python train.py --n_layer=15 --d_model=256 --n_head=4 --n_kv_head=4 --head_dim=64 --d_mlp=1024 --vocab_size=2048 --activation="squared_relu" --norm="rmsnorm" --norm_place="pre" --norm_eps=1e-06 --positions="rope" --rope_base=10000.0 --rope_fraction=0.5 --qk_norm=true --attn_scale=0.2 --bias="none" --tie_embeddings=false --parallel_block=false --extras=["some layers without attention", "local attention windows", "shifted keys", "a norm on each head", "value residuals", "an embedding shortcut", "capped logits"] --init="uniform" --init_std_qkv=0.0426 --init_std_o=0.0 --init_std_up=0.0426 --init_std_down=0.0 --optimizer="muon_variant" --lr=0.00278 --lr_mult_o=2.0 --beta1=0.93 --lr_head=0.00865 --grad_clip=1.0 --warmup_steps=48 --schedule="wsd" --decay_fraction=1.0 --decay_shape="sqrt" --final_lr_fraction=0.0 --batch_tokens=[32768, 65536, 131072] --seq_len=1536 --doc_mask=true --train_tokens=605800000 --steps=8519 --dataset="wikipedia_en"
Each number is 128 + 24 x the weight over its row's rms, rounded and kept within 0 to 255. Layers, rows and columns count from 0. Numbers have three digits each. The size before them is the row's rms in percent of the matrix's.

# layer 9 MLP up, 1024x256, rms 0.127, rows 218-326, columns 0-127
096:122127122131139112096139108143119106115140099139087144146176154134104158129153134134126141129159161140147123118103098112193136062099160118155095099128120113143165171120114131151108130105106126128178092140105135117149147129094100186117116086101056110124113121152137134141125121154191123133118142114139135086124119122133107129090120139098102126116116133117102084115110139112089121164135
098:113156166173134101122146144125112136103120108133105129119083134085138106112147159112165127127119142095110189103124121094173105101128156127136162161148158105157130108111137168133142150115116172124129078114121124128114172169197074090138141160121113172117154152119135088134119098177102106132141147138091126142133159135136099132117094122137151139130089143122056153115136162131150180130118
109:114184124131123144124136195130109095159134123123110095112136131131143140153121074147161179131118105101121123169142139118134137119109152136169077172089136176140116149092161138137115131167125124166146104155167154152106132160136137141127128143161149129112104173132123111123122085129138086122124106107125104108177101093144142128131092130122154178096080139107149104137119108128150127124149
095:113157112118059089138126161134122121144175159159115175131152083116129080145149088151107124146131136120127174098138103159077167155125138124114142110141171135102155104127131141132122121153182116123146100177109182114132118153112105149138146127111163155112112084148146134134144082110150150110152094161115142147135147159125112119145110128117147132126158097137116144148106113097121129124114
087:085137167096116152115128145132112134118104100077132092102112195140145129150116164132101128116098137141121141098135139151128104166119129161136144099120124119087155133152117161132136098140122093149146132156096154152094145111104130133118121124046148127121113135147100164076113140113091095110122148094120143108097171180135144106088154155118120135118115156122124118155174142132107144130126
101:127178115145175141100108111114125110117089121110141096122152169142160140119163136134092128151065077118130114168114171135106158124110117151129101107147153140134167197133084120133121115164137112135110142100097138136135171171127170121150088106118116113116106118134111122162103134137139133152137135121143145151143091166123078109120109129124154074122134107171142075110131103082169142159160
106:128105115133127110087121080121146146101101079096146118089113132149155118135134157141157138174106127124132105161068122118124120127111115178147112144125117144148177097136085077147118157160120085174139156105122126178125089113069176130160127161114151114124174153113162117098116130136130127114137131116195114155151081102172126117135121109149124110128169103147100124177125144150130125172114
096:127134123151111149138145155150111146083140112180145123193156130108134147159108094129097147125100099128110134147133122124101139142120154097190147136158147171117125109156102157148125119119115136140123152115168114152155174141115118124080160151099111149128112116139131135134142100131139108138173116105150143144127177147124105103130152100116149133105128152136142122064133049142115155161143
105:115097110120161102136204136122103116101146129179174142136129164161165154189121159104160138105090120116153099135091101137113105110163145115147092133115119141130158101116146128144114115109110141112098136109133137156143110118178135172089120109131147123135173129127112117192115110153113153148102103081149135167152143094130147155138089145125146132040169145122140139143135093147144136158164
096:100111161129136163071132118131129111147171154127149155088121110117112090149175092157089132145088147175161121108120152144156129134097110088134141071129126099118148154137150150119119125111150137156118094137130160133171145155111184128165141114124155110099156112150150155106123118076127122160144122124122166140144096102114119079143115129157129127110128130116133173121114130110175149116129
094:113139068082093117123140132129110144122132139137132119135143168153143177097145126157124173161154127186138131144074133142123166089081146102108095147159104123091175141111143169097112107101152113062155128156135109135148107102152158127110138117127094117119175136079142077140154108145140070118097106122129090116114158145113123129127161133109153144096150179069157118090127145095160084124108
101:120110167089114126105098126135137148093138085113134146167125157138147106133144107116114177116132105124189119104176111121131113164126134098150137153125143185150162138118090148119153101090176093127112148115114136128130147141136156103161145141137116128106106136084111084129126183125140151071136104136112134139137122089138094127152110137164118092089106142107148118136131130186137146105136
095:123161131148129140117114149157136130125151160097127125096129145160131115115122131122129112101103145092162170135104138119119159103128094125108147150094122124134135070126144124119103140123147167120161118111130107117124132130143141131131103111094139171130155067152088142098141137129121117127120135110141105100126143132133140157119153139098130109115184077120146118139102123112088109139136
103:110123119154079180148150157139138125175123094115079122125137140109096123146109081149132137175136112087169138160139130105117120134147157103126091131142149138123133133146149127141149129108109151115113128141122160159174099090156108147110169132111116093140150146105155138102109091087133102128149155101117138148070094081149137181120137161135116107089102151075117099169149147140130096152119
086:142099123126125128160067126150148154113182110132124134113134144180132118127145075138120146153107139152094119116113162119084100129137114125139110145137161135131109132145118096136089121157132138146106165101082096174147146086151141112128116124097065150112159123147128086098109117168093093154166135147124136149127118124131093153112121133121157153136116175088131082099147174147092155089113
112:125122175152131143119128134119108103134106071144128099140116158126169084110127090133124123129126160100164092194074098092115124150104139148159098130155102173134122101118095089126106133135142161127159075168146104161102170075139131119093094101128114142081125142122104095100092140158163113145126116136149112125126122126095111119111136152117129153112131153124099080088133128111161172136129
095:145141137152144123128100151130134153134094099138133156129163146092124157129123131162094146127104141107131098138163103137123194153093093138118092119126146113107143189114135153163122212145138110145125114154148115145119172102188125148126159123116107124128101115096122136112128131094150105111100089158118121129116131141138097108097113125141113098124116125143119150094113150120126123152116
102:190120137146132111091115112109184132170135107115115094103136121153126179137129119130124141089115131133132151148117133103130121157138099116120127102155119138109116130089157144151140195128147126092104182138102117068099150121128143150136116148135124098140125112104130156118159169148136120137153136157133110104145121115093132140136171110141127102052112138169120149112119117110149084132105
100:106105109178117115131134115121109161130082152125122107132097122135127169079118117130107151174131137152127151119152102100072121141110124136106113128130086169154145179111119174153139158111162113105109145146139155107109151120149123100105162085108144144142135134118114094143124121123143157101090119147160123113130124129103143160114088135169154127148128108111110110109165161109117132117143
115:103151110138132135091167117151096127163149129133159145103154136091110129183144129100163071168182143159096152142100177137107109107098118100114093099106179111154112101090112143094124127106106118123126189106151126120130123152110090101152110112069111137117140202105127151128165136155126057106089123134131135127084133133074123099130122138119122079154155147163128103131138119161144168112130
101:129150151106158123143117156111078114166123094136140122100124149125125098157185124138146085154099111141190063126134074153149130149182142115146112154104131112152172146150128142147154185123189132127149156142078168093134089149107102134109117149154149099111129122113135106129129139119112156082123134145161109143150097128118137137130118117116112115150138118114100166115117143145128152143128
100:163089128103125162121113140142150120142128100162135046128138118110116147142103111124125115140090125143096162128118155159106111151135190105161113124147110116126158110070105104100137114095106120165158148118112118110112134140109139106122143097092120112136134079149140122169129117076129133170124108113147127123152118170119097116089094131163102147129130122152147126142104091139139185171150
107:109122149099166120106117148101143149126151144096187104137140161157130109104159121132118131102136163149135163130126114125118141100122113171135155184107114141112166184089113100144126126120117148115098129114128122145096108126152134153098119117167140111136106173099155134118072100156138123108165151105171117158083136138121133100135122133164164161114119163173115116143161135143069136145131
089:122114138138115094157131138109142116125147093129162142104142158131134121105084076139087125161127110127141073123144106125120138172089120128103125102104123177131144164107151098112133155127145125138104105165109150099194081124138148121092120135163182110113098118107149119127111128099144150152163178148142131109105141091119093193170106100111145160159138108161140128150156107106110160090131
099:124157133096132144114116162147111134139132194121142153119126165147103099143095115127142101128132128157092124117145100116149128131123112103126121114088145112089137062137095112111121121150085111114103043147124105111114132105128153131126087114099123095125154095103146108120117128085108166090071151167133139163135128108112183116114134139146121102125100160117146096118135110153134132103129
102:139139122115114119116100098138156113096138139139096119139146127114169162110158135140096114102166121132138100096105148123109141099115087164130109136154127139122119147132134125151098168152124149095123120111119114132152077159127103171122171129151137121175126137202124142123105169127114098153097138159185132137131125122101123128105159121158118086135142135098154099140114123151112097122107
096:128128147156096073122132097143132141143104107152134127152133120134106118139129137123129078136115163141135125093131086164117110112131086134117122145104105126078145133096125098114160132145135145145120136197137146140147113139103099167162106151151152153165142122159120127153093130156125119118159108159196112093110149130100148115085147166140143113132132095134130149137138131106150146123183
098:152156119131098141122172102108121123108148131127111180140107147129111132168104130160098152145119098124117157110118101145088128107112152126142094115119131083143067149067130147125189133141143114116140127142086137148131163123157118102099175146131178124190146176144141153144103110159131111127091156133135127123133091112111137117118134152090180188108168108095119142134132149081130178121159
103:120152149125075144131158122149124119163140100111094138067143117092131166158125100144140131128110145148087116153168123126192126111090131106120142119147135092130105068122130115108089112165121143138125127190156112091104124130131148132132102110117172151099139090176119119121112124137136130138131098124114126141164125121117111179138122112152175121097109147119088142134129115089081142133131
107:098122105132164160095112125153194104098143102141155159122102138188103075122126164136087167116126141138137119156130136144140134127135182106135127128156151129116125078122106102171143119122127118115173104172157117122110143078110119118161094112157141123120124173111098122146110118073117115156145103138105098154161142125163130136152102105137144125124136137153156139157068160156105124112120
081:110139166135126147131127100096105128152153150118106137129144148144158162095181135117094193101147109084159128135154148116133145123093124107114159096144102114151124147136086117114160137113137137143082106124133173123131168130116086115136105146161154144161089102147164122190134093175130070130125117091110181130128108150096107178111131111134121137135139149118138089154131096136147143121106
104:154091143125109126106136109068136164145145108143115131156147124108110153123101133103166121131123176111141088101115108115143121152155112164124153097143111125114115141108130107102117155115140124126156124115121131084124178122114114107106145127137154106120152104101162143130131088109095156145133171134129165098115138109097148079128123101103096162092128141168186156117082089136146104104080
097:113098109125147150157124146145163137098109146083151122112150136067135138098099128130120142167108115162106173124129098148090131098097122145151080135136160156125125119144141166173079130138109088157171120127160102123138126156134123094169148147135134143135162112142112111109159090137072135128127114133103139107129146115128133099118114135130139095116126145107131111113133114139100161145105
087:097086135122100084146109127119123139166124089153124110102121121093198134121124123165117133158133137141163118157127120171116147125135163131128129125102126092152163094109143136142120140154145098164136144112131137166114110138164116156131126149099116091129154119152120112122143121141119092148123086120133182105131171158129134132167159141144091148136179105150180053146190129131118171122110
105:137129173123121083145156091108117160124144126155116149113110110091146135115153138115130134165117138144132086149106167134155144124097097117107109135115127137111148126131123120134153125063150103151149127159129093161178107153122131113097143117109148111173120145132117171164120122106149108126174150087161144183116154146113119128119154117137101106120142107119092159110102146159114091073141
100:127163126145171098130133106163125126126113107136157160105096182169094124107168127147140112096117127140150121118124134126100145149138118120101131101076091134130159153107150184102091128150145098112082175129124110116135125124078131111096132136130164173138096069128114148132144104114135131118122112118087097188128141165134100109081134132111166134101152106163139096157117148124140108122141
089:148164118154131124139130109139149125171114138132102136111128132117144121107136100139106128138157101105158142115125163138173177180096103103133131136106118088124136169141097142105147134163162099114133116133172133119105144127065137139130143098128137132099104144134132114125128116144141121113113110123124122160123172122114116133117138146129160130134136148125117097188141137079119176122143
102:129124127136105146151107145145149133090168123136103167077118094142134129145134146102152108155155136107132144177075086051121145160084143127085171149127096102128141144132123130153136132124175205122129158153138129095147146151165111160109102134124151112129172093162123152174149152136125119100158126132166177079130129091107185124167119102172131135129127116138108126131112127135138105111101
107:097108158139126133084118116129151123154129150111119094112117118117149122128133104108139132140140154148091115128134096137115128114126120132145169152099116081085159152150116127136136163161126094104138168149106083086128112089119124108117104104089138130152114100147128146149131129162094131139108151102110122160149127153133158126118134114119151156098124142110131130085106131115109131150120
099:078153093129154123112113115081168098103157136155109111142118146117157140151152086214129136139113151116121141163153100120151079143126117154190111109145124153105145118114099117099143109147130135126081135110125152112143120169112119101099124107109134122090134101113126109080133139099118121120111151134154148112123117149112119112103143101104172123115111165119147142089126104136126154137167
101:110105162111110195105147144139139125116112119141104130098115081115109137114125128135149121120148118143123122162148114152129127107118154135113167151166164109113111080094110152144160126120118124133180166139097074103072113183132160111152121134155075149139142180108124126105131100095135147159096140135150127130171135123141165152105090122134097158123128088120145124098118105127099126165106
094:116123191124169122129111154107122152110100104104118186121107137121139168140111137104081127105112131135137159125102119146127139067176198143153105155125155126116122130118123149119132104124159162115122115131151122145134148144133154101111090142101168139105117143128167122113129111145125095108140150141126128139136083118111164146140090101109100124087144140146108143113156139117140154114161
109:128157123154137130132127085118129133138193141150154076143130145115123117169102089155145080148155056133123121144084124122143109073093131108088101137124144158106103113128064126122134121120134157117088119139122083103126132181131138126173136148111088106135137116104148132112135133164114143113107127155139125142115117156122105138166088127136097113164175125160148143134098132115114157107143
093:131104141106127106071162134094122133109128102099144137149150128102122136139130151131109155138116124121144129130129132116156163146144129089068098171118126176167142124094077115167154151084171133115169163138179149103154132100137122086120145115102121145152081137108108125088123132120136125132154153146155107122089132171128143102112103165127114120147129143147127187127152106127101121133112
093:068109152142182146120117169131133143139112151122146128148166117144188132177091138127122121131128133146138137116145119105114134122119101130085122143123113146157075188152115128096101102101138131150078112151161127131129138105093125105143147134140092147128147096098088101149103113116142065098120148138130112172128096141102111129136083142094105114115101119101182142118144151133150111144138
105:138125111080184150145152107108104145161122104121114138099157141127136113100194086123179119142153137153143136090147121157091142159113127136150067111093154119124129131118100123132132160139157119106095086148124127097108157125139118140122111124096143121164135111077131149091109134123115138131151143133087162158108122162095093124119151108115132123124096106118119117135161144128089155081152
105:144096164122129102144124140123131151147155156134171123112124149133084154106124144146108153082098151129123102134097133178133135152080109117159168094130122108139124075103111185091098162151166142150122130139168142124080090140099115158146154128162110134143146122157132131117165124183155109129132153164169086135094122106124125091122117139125121127117129122141135107093122116130115090117101
095:155119123146133125128109121143122152167121113174137140083132152101098130116142159148148134140159137154133086098107177123124147121145090106130134156131149134113174098069115125142128107161148150143144136139143134103082157146144144128101142145089110166164144140144156150161159156117126100118126146101135105098137111120116189148134090167118125165113135140129140131106114081148142114134112
098:112140101148124094148128123149117124128158141122155101159148139077097108156121107129151106139132148147136191119125135142095152130172189126160146101103098123108162148143148119134123113161138133116105099119109148145135154091135148115138148132119150161130092131111126118143159144130152132124152140112130140107133138128168139140084148158142134148102162160086136108160146130144093084090106
107:116133148112090094172105131149120135171120142147144131132162134071132112123116078103107112159144150112144125119102154115107141139126172136156178112163079116098139102111147147108091130126135158143098127152121151124085115152166099140131157139151170117117111141099118109112081112140108146163169181134094150151123172104135148106139112109080128135156127113136114129140085132093136144190146
113:131110149124111157148137132152125128066148109128148138098142139130140168140129126166140109130176133125127113168146149135107082156121133130113089134120144121124104137109114104085121122065155139105109092104126124076131112140104137164165148149096079134138145136132144086117063159134094108144129123129138141115139140123141198149089134149147175100099100143117121128146104144136111148122148
106:080120138122112126157132070158126135116146090115132140129091124079140156130099127141184079150088097149091141142151149141161168120108137145118105123103158147113157147118118108103114103123123120116127183159141101101133128163153133110099132148128109118103163123104144125147137125171183167138130138117147094090156171158108157087162143103125112106135113148087137116125138161114118151175120
095:111103106129169127126091158109110093149125161114109153136134163130139159131150149138128110118142145131110132138158122116174098125089131094142105113156138150151094098093126154131085137146134127118145118118158111118144138146083208145110148109107130108132068106114114136176178111088128119152057130094101152114158124136182141136115166126149126139139147125142121143122115102102127095154187
098:144122137153101140153138119065128135143153148128079104096103114145205151135116129118123148159121135128135160191137167130138176132131157087131130126118141106105133120101063130117156130143155172124146081154118121156103099127124154114102110112134092099136148142106103107127102115154138130142169163171154111105095145132162129159109112111105115119154122152117108103123132147117125146150143
102:084107133125125122162073108103182168166144137138120109130118112150192159078127106177141138093068133088125143097108137096082131167115142158169141095136148141159154168139145142050114070164111132145091096158118129118115137148140115133071168123138123158118144113098139137116113158121086107159130160110129142151125142120133122114144150135116136112085134155107146131145137119118086084134114
099:177128101165141115143124135112090097160148157188141147120150126105165096113138097153126098127127111139134116100160140111117125093076113142104098104116138160113147164110177081130098153076131130130120128134119048150162152111112131116092123125135127099123179075117111111118137079078147122138117134160137134122136115079128119084159110126189139146125158145106105150117101132117096126182117
105:096118151095142159091123115142131154120148129133167154153142125130100113112111097104126124142092094162130171172104146105126114096141169122156123106143127124061082077109112099138147133151102125130135150140087134135101094171141128156107134093131126086134157147156116127093104137135145147133104129116127131096142168120142152174179095061105146094109127100162148134151063090173161129147105
095:149125088120112153093083117141095116160117144124132142140113104115170132108133174126119078113141106112143128140146119114121128143078139104105097128144188108122108147157118093131164142111139143100142118151163097146149162115156189117083111113168116137149166092101119153135111120121135129150160094115154141100166144173124132152125123141147114146166106114118121109157130134103113121131153
102:154117067123103129173112140097135090172148119131112107135112157145133116112151115143145106170144130140119139142136168132098090198144162140117105161131093106137164128136110074134111110132091164103084155125101097142125130121122113102125140105124112128145125093120079109136092146097143161097111141172106152143128096120128127139152130124141123078141158108111149128105153112135089167065107
097:139137127131138144117093129158117130150146123102130138091124137118144158115117098127116183163124111153155154136129102158158168133109103151106122101123129144139192116105126134152112144139151118134158137121147098106119139191094122146133125134111169114138156116149100169176137162152141114143149129145142179090127166120094135155156085123138158113161119132129160137158074112144129117091103
100:105186125131123119156125155134096109139115115121075103131138113131154161113143143074142113126113116127134172124142115132111108153102137105139105132111129135107134099117112149122119146133126113107138155128115154146119108160111167100157106175155122117112108117174111130087120156108126085169172164121169110083108146126114148176099145093171153140121151120126122101120153170126113115101132
100:139127136124113160120145137121134150130125092126078122144087150146141188132122161144101134116150172103158144165113094142135138089145165139146156145143152122145135080134157121150077139163107113122144122091141144115089113083128128143099106115135090100145199173075141131152116130147093162099106112118123114152125083126149114138107127100082123140141120116160122148114137174119142123105127
094:164143139130118156148075162107185143098143171106182127142121161092114114165084106143131179141107132135125144148147141128125139161163118122103095126148145124104104113120125138163126118100113114160111136142122137132121122110106149094143100157100163164125125140088095156120133128105154100113130162147141109112137088128133138133134154131129136139113143172101129110129143110084150143132074
093:108161094175119130134103136147112123124130119151132152108167110117132156150154128173102116113151108165138132137161121163118154161156108145138108135124095078165138134126123146094099129118144147142094139101147136143100082131129146139204132109108137138101124140115143128113095098133110145176133131143083128103145159116127125133142120098134092180088121154105101115127126105126114152114139
109:130120129120117189136131123119091106109153187138158161129126160113160133106111143141104122118158163102160129109102148074105115080142174143145108110138098137118153154171161141123168139136175140135137148126165127131164134122152129171104173153148180129109097128142161118125141118120132145100134144089099122138155076165114123122157110119105159165138155094137108137133101129124152122120152
104:158101132131098099124102143130132132120161176115120184144128184066122152106117160123112091119167142079151120148106134113165093154156131132158116094119152142097085138127129178125107149120145135146106129087141119147126169164073106105159134153113128120125126149150131160131142134150134129160162158123138096138139113166125111121131139103134123120170106142145117117103117124160201112079132
090:149097131082105094172143162146109156132134129189164172079066112120123135130091140119094123140101115129125174129089099134111184125095128102171155108124143129113129119121124133148121132126129138106141132136125120178152116110128128123145143112110114100165133124163169126164102182149148133126111142130115097117128118118147112156176135131148146182119135100139093132129149150147100135104138
099:128110141162149107117113095076185110106098125104134110096087135146121088123142122120123093102129138134159107126152116122126130126142157118131140127135102122122092129133078093166135165158104128127097146091109123117130132124082154139111168148158111159160155156109118142129103106149132147127148101138114095133099136128103124111075122114122116148081154117128058119152156148103130186180129
108:169122126138113160132131094164118098150174115092155127157181134102121123157163113098122135105117137166099141134112128141145148126120112096128175122141157129107143128111102169150133152119143119114155107131142098142161122179151139132125085131104126104087079088088129127114168111200146181122116166142135120131122127110143154145122112128132127130158149118138141156092109132149153156095133
103:085129137163147161111120146163168165110147186159119122113157115135122111121145137143138078096134110139122141142108120114195073102108133136178128131117139099119170122121120144142139072148107166164103192127140126155134134135106101096135162106126148103156138149117106148104134132079124110108120143104159126166150125131115148127130088140098129122133099115121131139128167100163089125157102
106:103167116059079118143103108124150096092126153133135117143152168112140133132095171155128119120152124079081130114163100093175125110111132100126160108125115135164119110136130136148105141097129123127108116146112147146156117110133129119119193143126140132129165114114129118092162125121104126149142122145147152085134129152159140141154099096098097118137152127123115169123069116126109122118117
102:107143118117158079108171112109159121122116151107120139155101111146120161130146111099137130120159101145109128139162121153134145124137105115080104118127187076174168086142091140124117142080119139114110146092120133167068100163160126138138103124104107136109140105111103137123085149137121165137125165157185117162097114141128136115146107148145111097124155131118169105139146156140135162107078
091:137120202121133138113116114119087111132112095140124154150118080122107106121088077138141151162088149114122125137139094149147156101073168126133131138137136116114093129102110166096095116064141138140140187145171114113148117142125133109139170092126119099134129135104137128093120135099128144060151155106145114139112138109149155082082143122103146114131148138070153094108080160116105135141108
098:136156138094106170122134136116094189152148136142133134123124119111113117117036127127156116133140155119103135129148122110115136141185115124139137099105135123104115115131148107163092123082142091154107117144123110166150167142174098120108129107116102121076120121137121160127091110134112125144114106080149145111108161092131129135119151128173128118064140121157093155148137139123167123157114
102:106112117129145119133125175112098107129128146131093118103136133145140144167135155124126166111170164151152123148139133101123168120134141142094076138150134105153154108088112101172095142149138167151094132165119123136138159095165143157106173100111134036166138145123148090144118121117141160115128150107130108166138119147135150115114188139107111135077124147121132154153133143106091120099146
099:110176135090113121179098147176149152094103149130154121164153153102159140114103095143154090163107108130134113134171125143103120132130154107165179131162103156131126103119120135155172130135129146095129119158108119134149114155116091132099130122133105121107152160138116123147178137119099133153108156146179133105117181106143156080138107100133135109150137103154059145102106123122132092137119
106:164155092151133121116120140158147131100174118118134167148126141114135138126088115135161156133086136132116158121099139103134185153122115132148142137132114155106140110103133141100133129095146120121139194116124090077122122183118123134159078142127131135096135136105116167107129145136166097099145100073141086165067102154150122115168112117145132092147160095124122145154129150185125145129163
107:116113145112067125147104155109152144134135125107150152114087104111103147142147157147137164114157113128156092152116096103100135108149146086122093108119117147149137102149065155141138159129116127116126107163142148113163139149109139115098103138141125143124117132099077122106153100129129120125111123132162123131121120122117150106151099158145137102178100132191143112118161098154117089107100
091:089145127127109075129149151132153100109160126150146131139119167099163115135112115114140185167098126106056143081145125150139143110103177154122137089126192133124170144114097123121106173177116167156161136112160150116098120129078143138150153109089122127137166110136114111100141068141048132115106105080123110157117119157138127095128127149102115061118135124115108151139119143103124170142130
101:141108145137157141100133123120160104146115120157189155147137120094111142107147101130122170130122161164133109112109127181121160124087175092115128123133113149152130104108135143154122076134172109123160112136150137140130153136124140100135110112163134117097092118153126173139142129124142136131129116091159109130146130158152137142109099141131069105128126117125095148116151113139132128072135
107:110123138159135149096111082122113126134145148130171167115120121128110128122143117109106134126101136137163151147095147123138134084086126064119156123142125103087132130161124110119077099127105103116133086113156131163176092168161110104101153136140130136092148143133124096135098125126181135130120102099153155115165115125151123088127164124123089119153134156136130141095099176077067174141122
098:137163132148156147143124139132114162147118128130118090139141114133122115083150114134130184102170106098181146146125122110139119144165139116134128119139124141131134136116139153119082159072104145140159115190127091150152192139134089157163123116139139136161116101139134122153124144136099116180152156156144102140127148120126146134120076097103121110094139097155155126109122132097142144141104
104:104124111152156087138139138106161113120166096133110124154117135167127131086117108176139120116137147125116099141178107098170133136150092150124129125108178136129112125123117130126125115082116136121106158110160165114126173200122112153105092137127074108117110144122111124156108139094152166127106122143149137130109174121075139115115080124104120096123105099138147133106163154156118113138118
107:104156111138084124131106099126114145122138113192107123122114093122143105133102168171150172169147102155134156147101122139127153122165096139134096102126084132102113108144121125099104106096127164103147131119147144118165118126154133100132132157164144129110101103144138117100147143156136131124118123120112125153100130143168126159106124176115185124084127168099116123125125121123110107116139
098:152161095101101097089113144111193152128090105150114140141127090119151137173163134162138123128141149112148116097080104102108116142123104170122098158159128134096104130127115091158122086088142107178132146128151123147132118151102151093094127146131135099121160135160173119097132126144167135169152096102110146071152072098118126141136137149109125116112125098136101094112104139129084163120083
094:164115109157101067122154142103146103126137139149148165142115120191133125163129121181092128148103133114100139107102134145066128177142163118126108170106168102138168100151075138101139127150139112127125144153166129157167121147106167096138156100151109105097156108107087163098138115123131140135178150169154132141149099144107133143155160165135123151094083113142143136151166154123147134141111
100:119155137144180087144132144188140114109100136118126132146076159170155135148128146136150139144128151138165162104083155096166178107164146121115167136139143089107109098097093116118135132144125121102138121120134130082111119138124166106131149127138108165113131130109129157127122136106115108092147150100101114124111122147095141080143156132151124155119090145132119126139137157088163113127166
102:123157125093173124143091148167155137137150103110102141097153128086160179152169131151114121147140145138105141169144098139114080111122126127115114123129124148148164178167140139131111101089132122124136113165067116077154121114165125144127064140148130090150129154106152139113129158122117114145107171109151098119103103167155109126053129091145174110121124156099132096127107131116105128121117
092:111124164129093101173114148091120149113138122147106146161133108114153093144102133154146105156148155174123126144188095134107172105111112124136156078144113135133105105125155127111142100101138145167106178159131105125141149134109110143131121173147088164150125131170106129095116110086128063166146131104122132104143128104143105123158156102148071103155143138105120130139127147100124119119149
097:094111086153149132080115168141171126104116100128124110116101113133170105197098147087136127115112120143108135149133160107154100140156129153135126123072168173097136127103141107134132118118111160192107145147121110126105118131160145141174142155133114125112103167137163138172107073123111171106120153110101135110111102108112091119124148121154152142158081118158154131146160121119167140151112
098:094096121087151114090119080164110129122103146125138157121134159121091136123072153121107132149122123144134119114136121094136134124102156135126089132113118135161089181108109091141112140135123098135121144117097151140152130170148072103087115116132148177142095103175129112116076147092154086119130108132169128098123118136149146115098126161156158084136091172125141108115140126102120098130117
112:150122149084129123107094136104121139142127107127123126152118115129082088162105120117122100114173140106121142145122126124167150147125101123121134135158146123151106133135178127125116089112143145108154163088119114145125109139135165148165144131179166139120145139073145134102109140135106126132172145109099145091131071088127127085115153137145135153123108166120175115110129131123148106135099
102:149149150130105160100117100170142125102100125096144119135126144136108164116121123099150105122112143123116126114121158101111157129114118181114109145139129114152144108085103134093090169113120119119087142103110115141154143147129083127156114140216134147133103148088119142076111142160149142151140160141127160119088087095184117096137117153097098134144147094147129124167120072114082156119140
103:131114140099141145153145119082124154106162116105135125169087153145131127117140093115160143125119099152148131144139088124203150118110119127137213084178170140142158109167099132116136175125110163111128108121143122122108131104130124114110107153107106152156148128117116091119125121158144073100143183088119166141138134156131122108141192105149145119106165157101096068086127100167137135109148
099:129138115169099166132113123130164123128192121150147120140125076180080159189127131065131141131116167116097076143103151157118113149113105123087152103072153124188131143111126148131114082091123103095136126144183119137115120127152092129120111144120118139104131157151108113133129157132158149119113142092143138107084122131127165147120139194120133116140161104130106100122136109143101125102125
100:111110109116148092159106112145091140131131141138157125099112122133164128073131139116125089164167146123120120100096136120114143154091122113131132083096111106122161114119116106123177176142148176123097106170175139109125127081140146158113124100133149070120092123134136116107087128128089193103122112115154088098117155157132112122105135139126141144122129161124128147128108107137114106153130
091:129131174136097129117138130115161121081087106148118125081124139150139112091107134146120137105118102158168120104164112144186137154143153063118126132141137138112093138115124148138060151159131160119111115142106150118116114080120143125144103138104181140110093127149141089141100086157143092162151122143092138080099128136174110149111175112146100151131132092133132127114146106120080163124170
094:123138109112133108124131112074086143113104108111162098133160117108100141125139104108145199139112090123127149158109160144125123143115130119099166198166100099141106160129127129113142177137134110134157094130124143162144151096124089132143101129105168155150141116089178106124100171107146114148090087136091159129149136138167113144079135116141133126117164112089124088155117150149161131087097
101:155103151185127130180132129132168141131154188128148144132106161144174128109110107125126122139106094121115147168075099098147130166144132114167157125137111146097129142118135125118113127093136164113152107166121094140151096167119158180156167152127140149133157159113091104144109122143092134117102153158158114099117128162131120117134116131056110138161129105158146135174143150121143125112133
099:120138097108136147129113117143140133151135132110087167164154155108108143135178149097172136143118139165127077103147127138158157116122107162141146093097110121130150129128114074145144167154156123079119129148101111083086135134093097112128148133122128126158114136146138107114102125119110063103153128141136136162112123143162161177114110122128130119100165162150161140132083160141130165155124
104:152131125113138062130142120092127157087132120179117169164082120109131124116087113153133130126169175126169129121131131212113088124145124093112139172129144114083084116122096127161122150125139156123113133131126134145086151116124153093164121109152089157137144141105120090154163141094116096101139172138159164125163179133130079127122130127120118131124163094114177134098121117131145100124077
090:107119128170112124109104138156134152131111127105137113126126100074123142136112137109164116124108121112117140157135112130118155139161139082101140138125140138147118099134171117109090104149142111177131132161133118178164126130162154090093106098125099121108113112064129168113103145144108132175112130088153119112103116117088091137080086144130152174153083140120167101119149161059113142112119
099:170183127138128115160143151166131160108178148113137139130166159141138148160111162138086134146123123160154117142156151143177176058154114146110118139132131127145112166126155113106109120146130122127101123101172109124127120126112143109125153131154116128103142139105117125136106111090115132164133112158164144139143163096107086125129142132106129130126155080078118142137132108093096137123134
095:145152180141106145094189135123140143141137120132139092173112116149111097113141119124146101108117106152159154163138140122136170121165119146156104080092073106095138118139164124153157140116166121117121143152097138170146135167167136122134129142142111150173126165166140149117093130152140121144099141129142146138113146119149121086154125130123106113142102098138142102132097091134120110101119
102:095096153120140119131120125108083138129120141132143140121145153126132168133153157122103130152165116166132114154107120098129134136141115124128148157168118179137101166117109119164113082104163115099103095138150129115125100109098129071139084110098089135145163127128124137098121132127176097136126148175128119101118148143136091155138079131150103101117105161103179167126152128153084157167077
093:129059108132155161113130136153111122127149082129104135131142099132111111104151125155114117149105109115143136121133133122145154103111100112126114071151132106111151119149121158153100099112132120141113178167115142139167147124126168120125113148086095125154129145150103108116124152119126137102143122137100069083116128099104136122157133114151146165128131111169099114136133104110111129104166
101:131102125125160113139123132159112120128103113127066117120131103129104148161124087123189106142121190131176129109140106137136129125152171159104135107130103134119128106115150099112120122137127161163101137116145130085165152120111125068129126126147141110130110137162119126167153152091159074100119079098103147117156137118078146104145109100113112104138152167096139076103126103128183101099138
096:126154166121143099134129119127125082163154092086129089096148136150108131100167099119151157149159118149103122136149124174118177151143141141149137142161135092099102107098138136127086083131146169068134155123101160105086083124146136125121164134120131132154103075095119125103119144158114108122152165104103134152103073144094144152122096167101107104127156099124132095144116081091104123106110
097:090117178127174106132132158123140122151146122136137129109086148120134111130112133130149140118090126208116169154100091127100126136132114188144165131143144137131144108110121153124106106087103101138076163145176152141126117126128131096114187135136152135110129145112129134085131163120178130088114140173121145112142117099104158170130135111108107160118168120101118099148118057144115133125145